Weights of a small transformer language model: no biases in attention or MLP.
Each number is 128 + 32 x the weight over the matrix's rms, rounded and kept within 0 to 255. Layers, rows and columns count from 0.

# layer 20 attention output (transposed), 192x192, rms 0.461, rows 56-63,119-127,183-191, columns 0-191
[[131 138 115 145 163 158 141 147 111 131 101 148  92 149  96  94 140 151 171  91 145  88 143 191 108 136  98 109  88 122 140 105 177 115 127 107 169 117 139 129 114 120 104 110 126 104 153 129 114 139 149 135 139 177  93 160 120  62 106  83 150  97  87 175 107 177 111 206 162 164 133 108 158 125 112 146 110 130 152 165 112 144 106 106 165 125 124 118 102 178  95  90 143 172  73 115 130 118 198 114 128 103 161 118 146 140 148  63 145 158 117 109 170 102 173 100 145 103 179 126 161 107  86  98  99 142 126 128 131 158 154 115 160 130 215 112 102 204 170 131 150 122 139  63 179 136  95 149 120  90  81 117 103 161 120 144 188 129 124 100  97 110 124 140 146 117  86 122 158 111 112 160 173 131 140 160 122  99 125 127 148  71 124 166  81 116 125 111  96 172 101 116]
 [ 91 102 131 185  75 166 119 158  51 146 164  81  94 138 143 121  63 123 147  86 120 121  89 135 179 145 157 130 113 147 148  86  60 147 137 205 118 152 153  53  76 118 146 113 160 158 123 109 141 125 109 106 115 134 133 115 166 133 102 178 147 121 127 104 132 164 130  98 148 157  49 140 115  68 108 166 105 140 139 117 119 127 144 143  92 110 120 138 110 130 157 141 168  78 130  98 137  92 163 124 149 129 170 146 181 142 144  88  99 123 129 186 111 112 107 133 113 154 102 156 109 121 120 215  95 119 138 141 104  97 108 128 128 161  90 143 156 142 141 165 130 147 120 166 145 107 147  79 127  91 153  89 118 113 129 144 171 106 104 146 159 144 157 154 149 173 135  90 154  72  98 101 164 128 134 111 110 172 187 111 131 119  96 158 145 178  97 116 132 127  94 104]
 [ 86  98 137 120 132 131 112 144 118  78 153 102 116 107 134 101 145 137 122 103 147 192  80  75 129 122 226 125 197 155 131  77 141 171 142 167  83 100 129 106  81 124 132 139 123 121 148 172 122 135  80 100 165 163 110  57 115 152 189 174 160 139 140 132 145  98  88  95 145 160  84 170  98  77 168 161  97  39 124 134 128 200 127 150 156  95 136 114 135 146 141 142 147 196  41 152 183 101 130 144  98 130 109 129  87 128 134 122 159 125  91 111  94  95 113 199 101 157 119 147 151 120 145 176 134  63  85 115  69 123 105 155 111 183 128 107 121 112  99 155 146  89 124 122 116 142 117 120 148 152 136 159 128  70 180  93 144 136  91 158 108  73 151 117 171 132 118 165  88 149 176 116 101 112 120 114 183 130 139 105 147  99  81 122 124 115 131 111 144 120  95  90]
 [163 150 140 123  94 113 118 117 117  87 129 120 134  85  34 160 131 139 152 121 147 122 100 172 153 178 133 150 135 177 175  87 171 109 141  95 169 142 165 108 126  67 169 139 165 141 178 149 100 165 118  86 116 146  87 137 118 136 160 119 174 126 134 138 131 114 142 187 161 155 136 118 106 125 125 133 128 125 127 129 173  74 107  82 166 107 112 129 144 153 167 155 110 172 141 143 131 167 174 117 118 139 102 131 112  85 118  80 105 185 127 123 159 134 131 130 183 200  89 117 147  80 150 135 133 114 123  93 126 129 143 129 124 141 120  92 128 129 155 114 161 118 115 101 138 159 120 103  97 151 146 147 135 142 157  99 116 125 154  95 148 146  98 124 170 132 127  78 142 157 169 123 151 145 169 127 202 154 158 150 154  96 130 182 111  95 193 129 177 146 184 122]
 [ 86 149 119 153 124  71 149 149  93 166 141 125 179 106 168 143 133 114  99 138 149 122 132 135 132 100 139 174 186 134  62 130 140 171 102 149 138 117 125 163  88 110 119  85 110  71 106 165 125 189 142 112 112 110 135  80  69 142 149 147 174 174 162 126 167 160 215 107 138 153 103 116 157 152 160 105 153 145 118 102  77 113 159 129 148 151  77 110 185 101 194 149  96 110 110  84 154 134 138 143 175 109 126 144 153 106 172 110 129 108 121 150 127 116 154 137 105 141 114 165 195  71  93 133 152 100 142 108 168 115 137 150 116 122 150  99  85 161 100 164 152 128 119 116 169 192 136 141 174 144 165 127 151 125 114  46  81 176 176 106 109 134 117 118 172 145  91 119  91 156 146 120 157 165 144 127 104 157 119 132  80 123 138 151 105 107 136 135 113 183 105 121]
 [135 179 140 148  93  81 128 140 200 168 148 123 140  74 121  95 128 131  81 130  95 135 178 128 160 158 170  79 163 104 125 121 146 124 151 118  67 124 141 119 116 116 144  99 121 142 155 112 124 132 111 157 180 100 153 149 148 119 162 136 162  99 118 186 193 126  89  95 150 129 204 183 154  97 113 116 189 170 135  95 111 100 148 148 163 163 170 159 153 169 132 122 164 150 120  57 131 152 109 125 146 135 138 114 155  92 125 136 151 124 133 160  99 105 119 142 196 133 161 123 135 113 151 133  83 125 126 119 129 130 121 121 105 141 153  86 125  98 182 125  28 109 141 154 148 123 153 148 155  96 119 164 138 131 186 134 186 122 102 112 148 138 128 122 154 121 114 159 111  93 139 141 133 150 126 106 128 144 183 136 145 116  89 182 112 122 123  81 114 141  91 166]
 [ 79 136 131 143 140 151 103 107 139 107 103 130  73  76 155  88 156  88 144 153 174 136 127  91 140 125 147 142  99 167 158 150 141  96 180 101 150 164 168 139 127 121 122 101 127  88  84 139 168 130 113 126 140 159 122 120 162 139 142 113 164 112 129 129 114  97 126 135 160 110 104 140 141 171 135 128 155 150 121 166 137  85 121 141 108 147 149  95 105 115 145 104 132  87 141  83 177 138  27 160 174  75 138 123 166 193 142 143  88  65 105 126  90 113 149 175  92 117 129 175 121  74  76 122 174 151 125 147 105  93 145 120 163 196  93 144 124 141 142 109 104 117 153 191  96 152 136 157 136 110 147 179 139 163 136 115 170  91 111 142 120 186 109 148 111 137  56 154 120 120  89  93 129  84  77 158 189 117 170  73  94 124 109 118 115 141 123 155 147 173 105 138]
 [159 151 150 164  99  97 152 118  97 172 165 129 120 120 140 174 134 112  86 162 134 102 120 116 147  99 121 136 137 124 147 136  81 110 148 160 141 118 123  96 155 109 196 109 118 113 124 139 157 131 133  91 153 109 101 187 163 202  89  71  98 143 140 112  83  64 156 125 128 110 138  79 124 122 111  95  97 126 126 153 111 141  80 102 107 136 130 178 139 109 145 125 125 121 156 146  92 149 123 146  87 115 115 113 146 173  90 159 115 167 159  58 173  89 198  77 150 155 125  83 108 115  43 188  76 125 118 109 101  97 138 108 104 140 116  85 131 106 143  98 106 138 180 128 161  98 105  98  96  79 120 124 103 129 183 123 168  97 115 143 137  94 108  82 185 115 160 168 158  96 120  86  52  88 136 123 145 125 138 128 148 173 143 113 170 126 202 161 102 189 130 125]
 [170 145 157 140 160 161 128  92 107  87  72 166 147 124 123 137 153 149 149 106 142 115 106 116 119 146 121 108 110 123 106  72  84 129 137 225 119 140 111 102  91 159 179  89 154 174 111 127 128  66 165 113 100 136 131  96 135 165 160 113 116 158 178 159 124 117 134 157 149 124 139 121 128 124 161 173 140 157  97 133 163 119 132 140 113 103 104  98  98 183 110 136 148 197 127  92 101  88  82 137 132 116  90  97 131  57 100 159 172 139  74 164 183 108 139  98 109 216 136 168 164 165 107 143 187 133 118 128 152 161  89 142 115 142 156 149 186 165 143 181 146 104 131 140 112 144 159 137 126 106 189  88  69  96 171 131 103 154 157 187 105 118 149 130 168  98 125  95 140 197 122  92  90 119 103 170  99 111 107 114 168 104  73  59  96 107 138 161 118 119 140  92]
 [109 122 130 149 105 122 168 126 133  97 100 153 119 157 160 117 160 102 132 126 133 158 110 107 140 130 128 108 130 127 161 113 148 113 220 105 126 201  96 165 119 166 134 135 100 115 106 116 124 120 189 169 134 107 153 153 143 110 112 153 190 114 101 101 160  84 120 152 121  99 147 123 177 108 162 148 150 171 139 142 157 122 152  90  92 161 137 138  70  86 158  93 166 156 155 133 142 111 134 194  73 148 109 171 131 161 113 163  54 108 121 136 120 162 121 157 147 121 101 132 122 143  87 116 151 143 128  89 148  53 139 179 128 133 131 130 106 109 100  93 123 132 117 138  70 111 165 101 109 154 127 122  86 144 119 163 132 147 182 127 181 157 113 130 114 163 138 133  93  90  88 137 140 169 106 154 147 170  89 145 120 159  78 137 172 121 103 160 124 111 114 119]
 [ 91 143 179 162 133 137 111 130 145 117  97 153 152 161  89 121 160 112 133 163 105 113 125 154 148 107 108 146 126 132 152  64 161 149 138 136 147 118 134 150 153 141 127 148  83 112 144 137 153 130 135  96 151 163 122 118 126 150  78  96 134 145 120 136 103 137 102 116 110  97 165 108 139 154 134  98 171 146 139  95  98 110 106 129 143 154 141 105 126 121 146 122 126 149 130 150 109 127 103 170 111 101 163 106 134  83 121 127 169 209 112  99 173 184  62 149 139 140 131  76 128 165  94 151 124  47 135 142  98 136 178 110 130 159 104 134 125 190 189 133 127 122  87 109 117 111 111 158  95 123 126 144 115 115 113 123 142 105 140 157 124 110 130  85 127 122 116 118 113  96 117 104 123 162  87 125 193 133 116 119 141  81 175 140 123 153 109 141  96 111 138 181]
 [164  94 143  93 102  75 164 112 151 151 135 129 132 191 125 158 108  97  95 117 152 138 192 100 131 146 102 143  86 163 164 177 132 109 126 152 106 121 130 164 191 127 150 114 117  97 133  69 162 125 208 118  89 102 152 146 119  87 120 126  47 183 117 123 122 140 151 106 126 126  61 164 126 175 100 130 134 152  98 117 171 153 144  68  98 126  90 155 135  95  93 151 114 113 181 100 103 138  94 141  97 120 109 173 116 109 166 132 136 151 132  88 151  66 131  61 143 132 146  86  61 172 143 168 169 107 126  80 143 167 130 108 148 156 123 166  75 155 138 155 135 142 151 124 166  95 115 102 108 165  85  98 151 146 113 155 114 139 151 100 146 150 162 118  42 128 126  65 125 126 163 107 114 161 160  94 119 119 136 147 120 188 100 107 117 134 131 137  86 130 145 137]
 [138  91 204 126 165 139 112 159 109 113 146 121  86 175 133 131 141 138 104 114 139 112 122  55  98 147 126 111 119  91 130 113 103 131 108 172 102 117 140  82  79 139  83 146  61 111 128 191 130 117 168 136 132  96 103 143 186 133  61 116 101 131 125  72 177 118 132 101 122 127  98  68 122 129 101 120  97 102 120 142 108 130 163 117  65 147 111  77 131 113 138  76  83  74  72  95 151 139 108 134 168 150 180 102 147 150 135 170 146 189 130 172 116  98 122  79  90  86 134 173 104 122 116 148 129 184 146 137 173 142 194  99 147 116 131 165 131 131 144 117 135 171 127 149 117  98 189 143 108 145 101  71  91  68 158 118 116 110 116 202 152 146 164  76 180  98 181 115 100  88  82 130  54 110 128 140 108 145 154 119 108  65 114 110 117 146  77 161  71 107 100 153]
 [135  95 129  56 154 154 114 112  87  49 122 147 172 143 138 100 119 158  81 101 104 173 134  79  65 178 109 106 125 123  95 136 101 109  75 170 159 126 144 144 114 145 160 196 162 175 108 101  82 102 147  79 104 144 133 127 194 148 122 154 107 117  87  88 153 113 166 171 144  94 205 154 184 166  84 144 112 165 131 141 148 135 164 102 101 126 134 116 126 139  48  80 138 146 135 151 140 126 146 112  86 105 125 134 113 136 103 130 117  67 135 143 102 121  51 125  98 115 131 160 111 130 130 132 202 139 139 167 141 120 162 176 120 142 164 151 136  83  95 121  83  99 114 144 103 173  75 126 104 122  75 115 125 124 127 184 122 150 137 214 136  95 120 106 186  83 144 175 145 103 149 130 157 138 122  79 134 186 134 193 106 112 111 124 130 132 188 143 161 107 135 165]
 [120 112 116 181 141 148 102 115  82 138 159 168 120 163 126 104 116  99 200 148 157  86 153 147 123 123 132 167 103 123 139 168 153 174 157 160 167 135 135 161 161 135 123 103 151 125 130 121  80 120 143 150 149 169  96  82 116 169 107 111 112 164 140 106 109 177 132 161 154 115  78 120 121 164 139 145 104 132 111  89 137  99 136 114  81  86 143  87 144 107  87 158 140 135 122 137 127 138 109 169 105 124 115 135 175 102 117 143 111 111 107  74 184 152 152 117 120 113 104 118 153 119 164 124  87 145 118 146 125  85 126 101 159 135 117 203 112 148 124 167 125 161 182 163 106  78 116 107 139 163 110 118  74 160  88 154 115 143 142 150 110 139 132 124  62 148 127 133 105 152 117 119 170 100  85 173  76 114 124  90 155 143  66 129  38 145 165 132 109  88 124 141]
 [162  93 129 136 120 149 135 116 112 109 118 129 181 186 129 168 113 142 134 185 122  88 161 138 133 111 100 134 153  37 129 148  99 128 107  84  92 133 131 130 147 139  61 143 142 161 126 107 132 126 146 117 126 114 122 177 169  95 125 143 134  94 113 172 143 149 174 145 103 111 160 119 154 120 125 106 102 128 165 117 127 141  86 103 130 137 179 101 125 166 122 138 101 192 146 161 108 116 198 115 123 135  74 167 119 139  69 125 140 110 157 105 147 177 118 137 165 158 155 144 137 215 194 122  92 138  87 164 128 163 114 181  64  65 133 100 137 164 117 137 133 111  92 116 124 160 119  87  94 144 128 128 140  93 179 110 130 199 134 166 113 179 111 102 114 126 155 128 180 167  83 182 148 107 166 163 167 180 107 165 115 163 136  94 128 126 153 157 116 110 102  87]
 [110 101 116  77 135  85 111 132 135 132  85 158 149 154 181 148 136 117 179 161 117 160  79  98 104 151 147 113 143 135 115  97 155 139 121 107 140 162 148 134 108 139  86 104  85 159 130  63 111 149 120 177  90 172 117 142 171 148 161 158 127 156 172 106 186 128 155 130 180 133 120 197  97 101 113 103  91 106 117 134 175 100 148 119  92 104 157 122  53 109 128 131 169 146  76 129 133  71 120  94 146 120 137 139 122  96 138 122 118 141 115 141 103 164 161 123  64 106  97 173 203 120 189 146 152 103 151 120 199 176 121 117 209 136 172 181 166  96 150 124 144  94 129  84  79 164 123 188 149 152 158 172 111 157  99  90 139 141 108 135 167 184 156  95 119 128 116  99 117 208 124 125 141 105 170  84 121 163 126  81  87 110 117 112 133 129 122 170 208  64 131 113]
 [119 166 151  68  98 228 198 140  98 167 145  78  32 114 141 132 153 150  83  77 119  87 171  61  91  72 167 139 151 120 176  84 169 187 101 116 112 114 111 137 119 126 114 120  79 124 150 105 136 108 146 154 150 127 115 107  98 113 141 116 131 119 154 126 166 111 147 127  77 142 107 178 190 126  84 105 105 115 131  88 172 104 123 110  93  70 112  91  42 162 121 105  93 130  80 151 162 108 144 148 103  88  95 101 147  87 178 152 153 147 189 175 152 163 157 130 105 121 137 193  72 192 203  98 139 139 116  78 146 158 157 123 142 148  94 199 151 140 106 118 119 120  95 121  96  91 104  84 111 131 107 190 155 110 152  22 108 184 173 184 147  91  72 134 100 162 195 104 170 152 112 116  89 122 101 142 101 114 105  61  97 155 141 163 103 107 151 167 117 150 122 111]
 [118 162 160 109 118 119 192  87 171  86  75  71 143 102 118 146 151  49 128 104 139 141 168 126  75 103 111 177  91 160 141 105 108  95 128 179 123 121  98 109 196 199 153  89 158 188 129  67 154 159  91 109 174  96 136  52  99 160 161 135 167  47 198 175 157  96 164 168  73 141 139 192 158 124 126 145 134 145 156 126 115 153  96  84 140  93 107 150 116 154  77 183 128  90 170 146 207 158  79 135 132  93 161 133 106  99 175 136 115 107 159 178 141 128  75 189 134 125 111 170  35  97 137 110 143 209 175 206  44 135 111  99 147 118  67 124 140 129  83 138  81 151 143 117 155 150 173 116 102 124 145 124 208 136 148 150 162 137 102 170  98 126  98 162 117 142 206  84 105 164 104 140 145 107 121 110  61  79 109  99 158 128 105  79 133 143  93  84 125 115 107 119]
 [166  77  76  70 121 143 141 111 126 232 100 131 126 108 101  39 146 111 181 115 120 111 134  51 160 116 101 138 104  47 153 157 144 174 171 167 126 121 128 179 119 113 123 136 154 117 121 118 138 126 129  83 201 154 124 166 113 113 156 137 145 119  45 159 147 125 159 139 144  80 168 119  74 140 110 174 110 133 161 124 144 140 174 143 166 113  82 122 198 148  53 158 147 159 152  97 135 167 131  97 143 111 108 118 128 121 139 164 120  74 146  86 135 124 138 161 124  92 155  92 121 109 217  89  41 194  97 186  88 146 144 189 126 110 113 168  31 149 192 124 175  96  96 114 190  78 153 180  52 166 142 151 123 108 108  96 176 101  59 168 156 181 165 137 115 197 116 101 132 178 114  80 135  90 126 158 147 173 114 151 102 185 160 118 147 101 105  75 116  73 126 150]
 [ 90  72 149 204 146 141 113 161  97 158 138 131 133 120  63 185 122 131 142 117  98 101 113 154 179 100 177 122 107 189 107  73 174 158  87 155 129 113 135 164 102  85 108 103 177  95 172 129 159 146 165 154  75 122 110 134 142 150 105 126 151  98 136 102  73  77 121 138 141 102 140  99 109 147  80 105 135  85 142 134 171  75 126 110 223 172  42 134 111 112 128  47  80 120 141 141  79  36 106 119  99 136 135  62 144 103 118 100 107 151 186 101 128 106 174 102 138 134 140 131 165 121 112 155 143 136 146 138 130 137 140 126 168 121 160 153 126 105  87  64  86 100 125 136 111 149 113  66  96 111 125 161 136 190 139 119 156 108 147  58 145  74 168 128 108 127 149 157  75  80  91 113 139 120 188 167 136  77 145  93 107 199 176 114 140 137 155 167 100  62 116 130]
 [117  92 100 180 106  76 135 111 131 165  74 184  90 175 209  79 141 135 115 136  93 118  72 113 174 116 178 121 127 123 181 136  86 194 164 196  93 116  79 183 101 146 157 147 165 100  65 154 112 142 122 117  95 158 165 115 128  84 127 175 121  89 109 143 127 159 151 169 162  93  51 142  93  90 218 112 123 172 156 160 110 210  79 143  85 134 108 162 174 108 128 151  97 165 166 124 173  89 147 151 116 111  78 110 118 131 146 169  96  82 187 118 104 150 148 131 154  62 146 124 189 124 137 145  89 150 106 145 147 108 138 198 118 122 131 121  87 141 126 139 125  80 116 164 162  86 155 133 179 120 127  85 142  97 111 161 161  97 127 162 108  89 131 182  86 122  76 107 107 158 185  75 158  99  84 174  80 163  82  92 141  95 103 139 174 119 154 132  54 116  94 141]
 [119 172  72  48 109 100 194  77 174 140 120  52  66 116 226  81  82 146 202 180 153 108  97 105 132 192 118 109 135 100 118 135 137 111 194 134  60 128 163 148 146 147 160 129 117 136 106 131 170 174  82 102 164 162 129 167  88 179 173 112 126 112 100 194  29 122  66  99 125  73  94 137 131  47 141 135 118 113 115  92 116  94 131 136 137 129  66 176 112 108 122 134 170 133 114 157 139  92  57 100 100 132 110  91 125 138 134 112 118 155  54 170 134 181 118 101 139 159  87  93 103 167 136  76  64 154 130 162 107 133  84  72  87 126  91 137 173  77 184  61 134 142 106 118 145  76 165 207  84 136 135  55 109 142  93 127 123 118  74 110 105 235  57  34  52 136 144 126 132 158 151 140 210 145 102 155 182 100 109 169 159  33 114  80 120 184  98  69 156 118 193 144]
 [146  93 140  81 110 128 154 123 120 106 173 114  87 201 143  86 110 125 124 111 132 130  98 147 141 109  94 149  93 138  53 122 199 121  29 122 166 133 146 124  75 221 143 123  60  92 159 115 181 116 126  66 126 159  71 125  96 176  98 165 159 115  99 100 138  94 156 108 136 118  46 100 181 120 132 102 100 105  52 132  70 140 122 154 179  97 124 100  98  65 145 107  85  94 196 160 119 116 158 133 163  85  70 110  57 131 105 144  83 119 128  93 121 117 124 137 113  91 139 152 184 127 128 183 165 162 171 129  86  85 149 104 127 131 146 167 191 135 106 122 151 160 112 183 136 184 132  87  88  89 132 109 124  48 204  73 141 143 191 120 103 121 183 119 161 145  58 156 156 113  99 126 139 163 167 152 160  79 165 135  67  90 146 185 159  76 103  97 126 142  94 168]
 [ 91 122 184 141 121  76  73 169 152 116 191 110 167 183 113 152  88 173 107 125  64 150  62 171 120 139 153 135 111 152 127 129 132 143 112 190 138  91 125  82 142  59 123 114 169 163  96 128  88 160 163 155  99 146 141 163 160 181 148 128  24 161 105 146  89 146 124 142 145 174 157  79  52 108 137  64  74 148 118 135 127 167  61 161 135 124 174 173 201 109 142 124 154 136 123  80 161 150 138 109  98 167 174  93 117  98  94 198 180 169 135  81 104 129 142  86 142 156  91  75 163 134 165 100 152  82  98 133 135 147  91 156  46 134 114  87 113  84  67 116  75 143 172 140 224  84 160 110 162 170 148  62 230  38 108 166 123  66 100 131 157  89 125 191 115 109 166 109 116 129 157  91 115 133  96  75  73 145 104 113 160 119 141 109 186 190 177 147 139  87 193 181]
 [118 116  64 149 152 157 100 137 172  75 139 104 135 128 133 109 145 144 141  46 113 108 124 141 137 168 143 138 112 119  88 154 155 112 142 120 110 137 159 116 133 106  99 148 150 155  79 121 125 125  90 137 178 148 161 112  95  82 102 117 156 123  85 161 119 126  98 105 104 134  59 155 154 184 154 119 173  93 125  87 141 132 174 108 102 111 115 107 106 159 151  67 147  72 155  49 115 116  62 105  71 175 149 108 107 183 193 125 162 140 131 135  82 177  73 114 116 112 150 108  93 146 149 103 100 145  92 173  96 157  90 179 179 103 150 142 102  85 130 110 124 105 109 109 107 117 138 124  88 123  98 144 168 134 110 125  59 182 153  87  89 113 111  63 141 112 135 131 133 147 132 106  99 191 101 154 126 103  72 123 207 188 185 111  94 130 134 133 149 139  96 157]]
# layer 20 attention value, 64x192, rms 0.115, rows 56-63, columns 0-191
[[191 140 181 134 158 101 100 159 135 159 203 119  88 173 121 178  96 112 114 152 153 138 176  93  84 144 155 156 122 155 124  96 112  98 110 120 145 120  89 106 141  47 116 153 132  96 125 142 114 152 100 114 165  97  91 102 163 148 132 189  97 105 184 108 131 122 159 141 128 136 123 155 127 109 125  82 116 144  91 108 138 159  67 187 148 122 151 203 151  80 110 126 140  47 136 103 164 100 155 121 149  87  97 121 164 167 179 112 141 162 121 123 109 117 147 177 120  70 102 107 126 114 100  68 166 120 164 154  93 147 138 158 120  75 121 145 133 152 145 191 133 175 175 108 144  83 132 202 112  69 120 121 140 108  76  97 138 130  62 237 132 145  95 165 116 163 106  99 139 106 112 134 183  99 206 117 125 118 100 120 102  99 137 176 109 128 109 120 150 142  70 153]
 [112 127  76 132 228  99  83 159 122 155 123 144 111  98 128  92 152 127 168 137  97 173 162 140 140  99 101 180 151 125 102 187 141 151  87 145 111 116 110 123 163  86 140 140 125 145 163 138 175 103 178 106 103 134 153  87 125 142 131 169 130 128 106  78 135 112 109 151 125 118 163 170 132 114  29 144  75 143 162 190 123 134  97  98 167  73 137  73  93 196 116  61 136 134 149 170 184  98 106 140 128 109 143 147 173 147 124 136 112  80 142 189  87 150 164 166 119  75 114 101 167 119 188 149 178 125 134 154 119 174 115 143 122  93  48  62 153 158 141 166  86 104 136 151 157 124  86  66 147 104 138 136  94  89 141 138  69 108 110 157 101 105 113 187 166  77 168 129 159 169 125  79 144 131 133 158  78 140 149 132 188 106 132  83 139 114 118  95 107 186  48 116]
 [102  65 125 122 150 159 148 129 134 109  97 111 137 115 113  89 150 136 146 103 171 159  93 145 109 149 163  98 138 155 169  57 127 137 149  94 131 100 218 152 156 100  84  41 100 137 165  59 195 113 126 109 154 147 134 145 131 131 184 139  61 151  98  91 183 111 109  87 168 105 124  84  38 143 133 150 201 104 144 142 160  63 142  95 163 193 138 131 127 101 173 114 111  96 103 123 149 158 156 106 147 155 120 119 155 202 152 131 129 111 124 174 190  94  92  96 159 124 131 175  90 146 136 131 132 149  77 134 171  83 158  99 123 136 128 157  98 116  52 128 117  91 128 161 143  99 125 106  82 147 138 141 114 141 158  74 106 135 151  68 128 142 107 152 133 130 160 157 135 157  92 123 100 180 108 129  63 116 150 162 133 184 146 150 169 118 157 139  76 134  93  80]
 [ 89 113 138 161 153 102 166 127  94 180 113 151 154 128  79  96  54 144 131 113 126  91  91  69  85 148 151 111 146 108 127 146 132 101 107 190 145 106 104 156 136 118 123 131 114 174  72  94 141  99 144 131  84 140 173 128  89  94 137 120 123  93 134 192 128 149 176  79  93 100 122  95  95 121 102 152 124 130 198 142 107 153 127 107 153 110 129  70  92  96 123  92 150 179 168 187 166  96 126  78 163  93 126 106  51 160 146  92 139 131 130 127  91 126 105 135 123 101 107 120 154 137 143 150  98 179 153 158 141 114 141 133 106 131 108 157 110 119 124 145  58 101 161 113 102 128 115  79 133  96 168 114 102 148  99 133 101 118 106 155  77 108 144 183 120 117 139 133  75 133 115 139 157 143 119 111 116 126 175  93 194  83 144 161 122 134 149 158  72 211 168 143]
 [134 107 164 158 124 138  87  93 100 106 189 125 139 156 123 164 159 159 111  92 127 123 135 109 162 173 120  82 146 132 129 169 107 133  34 160 107  86 194 122 152 134 166 186 139  96 154 225 115 120 118 111 160 151  81 186 109  89  95 137 185 103 166 141 155  69 145  99 111  77 133  87 154 118  41 190  65  84 170 108 170 159  63 167 162 118 180 109 132 130 137 131 146  69 167  85  94  86 182 148 124 127 182 191 164  86 134  91 173 195 106 143 123 124 157 162 117 159 130 133 120 128 157 144 152 127 183 107 149 124 131 100 174 165 113 107 150 113 165  50 156 101 152 117 148 155 133 123  94 162 130 153  89 139 141 192 114  78  78 166 175 140 119 146 128 181  85 100 197  94 153 101 139 149  87  99 160  93 180 123 100  79 137  83 116 145 108  83  92  95 117 131]
 [ 74 108 179 124 126  66 120 126 116  93 131 126 147 149 148 179 115 126 116 153 127 134 175 164 131 142  67 146 106 100 116  85 138 182 180 131 102 106 119 110 183 147 145  96 135 143  77  89 162  96 143  93 115 144 101 175 169 130 154 134 140  67  85 129 140 104 117  30 134 179 112 114  70 142 128  94 107 104 147 108  76 109 131 151 132 118 117 150 136  92 108  95 104 110 120 123 161 111 127 164 130 113 125 177 100 118 141  55 148  86 142 108 151  88 143 146 120 144 160 121 144 178 115 119 175 133  72 104 150 131 118 140 128 113 139 126 121  53 137 123 129 161  95 149 148 143 183 119 112 142 147  81  74 159  69  89 147 153 115  49 171 113 120 154 206 131 114 134 164 108 111 140 119 114 125 191 150 164 147 102 156 169 128 142 138  33  90 122 127 158 124 162]
 [ 77  64 119 134  99 104 132 185 164 115 123 155 121 134  87  93 106 114  76 153 133 132  76 138 116 181 176 112 183  79 106 194 153 104 136 161  82 120 210 141 102 132 172 150 173 144 152 141  53 140 177 142 127 158 131  94  70 143 155 118  88 137 154 143 158 130 163 148 160 106 120 132 113  87 112 120 176 155 126 184  66 114 110 179 154 106 137  90 109 174 141 173 170 162  67 129 115 156 143 176 126 102 114 109 136  76 107 129  98 152 124 159 145 174 147  91 146 123 133 124 149 142  63 148 148 130 144 138 131 159 156 183 141 108 103 135 166 143 141 151 122 118 157  97 183 121  67 117 117 104 107 155 171 101 115 147 117 167 142 114 156 131 198  82 132 207 191 114  68 111 129 234 102 110 114  90 128 105 182 166 158 137 106 124  67 115 131 175 112  96 177 130]
 [107 121 125 113  78 149 103 132  96 152 126 124  84  90 142 103  63 107  96 138 116 131  89 190 132 145 145 117 147 149  98 106  76  97 110 102 124 152  85 132 149 125  99 121 155 138 148 154 110 189 150 113  93 110 159 174 130 122 184 108 150  96 170 166 110  92 104 161 125 125 125 156 114 154 145 154 135 142 125 162 125 108 111  84 164 130 149  88 106  61 110 151 152 150 168 105  97  77  88 173 126 188 132 126 121 144 113 135 100 144 168 138 127  77 117 133 129  57 158  79  87 135 111 143 129 138 149  99  88 113 110 119 102 143 121 114 123 173 161 128 118 130 172 109 100 124 118 148  67 119 111 156 127  88 150 148 120  86 154 110 185 147  78 104 132  81 116 110 175 159 114 100 148 135  74 129 122 110 124 122 131 149 144 128 111 125 144 102 137  67 106 174]]
# layer 20 MLP gate, 384x192, rms 0.139, rows 0, columns 0-191
[[ 88  75 139  80 114 101 107 118  72 149 173 115 163 154 104 102 139  78 105 114  71 132 155 102 118 159 171 102  95 125 105 133 119 138 151 150  86 148 145 160 138  65 138 123 152 108 103  74 128 124 124 115 142 110 105 162  86 113  85 169 128 182 123 129 111 120 162 150 134 125  71 146 199 121 150 143 138 139 141 116 156 116 175 100 191 134 109 113 159 149  83 136 139 156 149 110 125  56 146 122 118 127 148 165 186 198 153 146  77 103 103  91  96 135  73  64 139 103 142 118 156 179  85 169 166 112 129 142 114 166 105 172 173 111 103 107 120 129 202 158 118 156 110 167 201  86 119 188 129 131  80 131  98 120 149 134 138  91 122  19 122 169  68 139 125  91 146  94 135 131 150  93 100  98 100  45  94 178 116 150 174 137 182 160 131 193 147 109 123 131 125 136]]
# layer 20 MLP up, 384x192, rms 0.146, rows 0, columns 0-191
[[158  58  81  96 140 119 133  99  84  88 157 163 118 139 152 114 175  49 136 163  92 147 156 133 141 171 100 178 134 161 164 120 122 114 130 141  63 129 129 190 155 157  95 133 163  84 130  48 102 166  99  72 147 176 159 131  87 112 134 131  90 122 141 114 135 164 158 137 106 154 135 165 227 126 141 194 151 143 132 132 142 167 149 104 202 107 157 152 164 144 125 123 187 118  87  97 185 106 114 124 119  98 128  95 182 120  70 126 140  94 140 119 169 131 134 136 133 101 124 156 104 126 109 119 128 154 113 142 142 133 134  97 145  82 104  91 138 115 146 155 158  91 173  94 174 125  71 136  69 154  96 127 157  93 116 127 117 146 153 126 102 110  89 115 134 135  96 152 168 137 101  75 148 132  84  96 116  80 128 137 126 166 128 112 130 136 123 113 143 140 136 140]]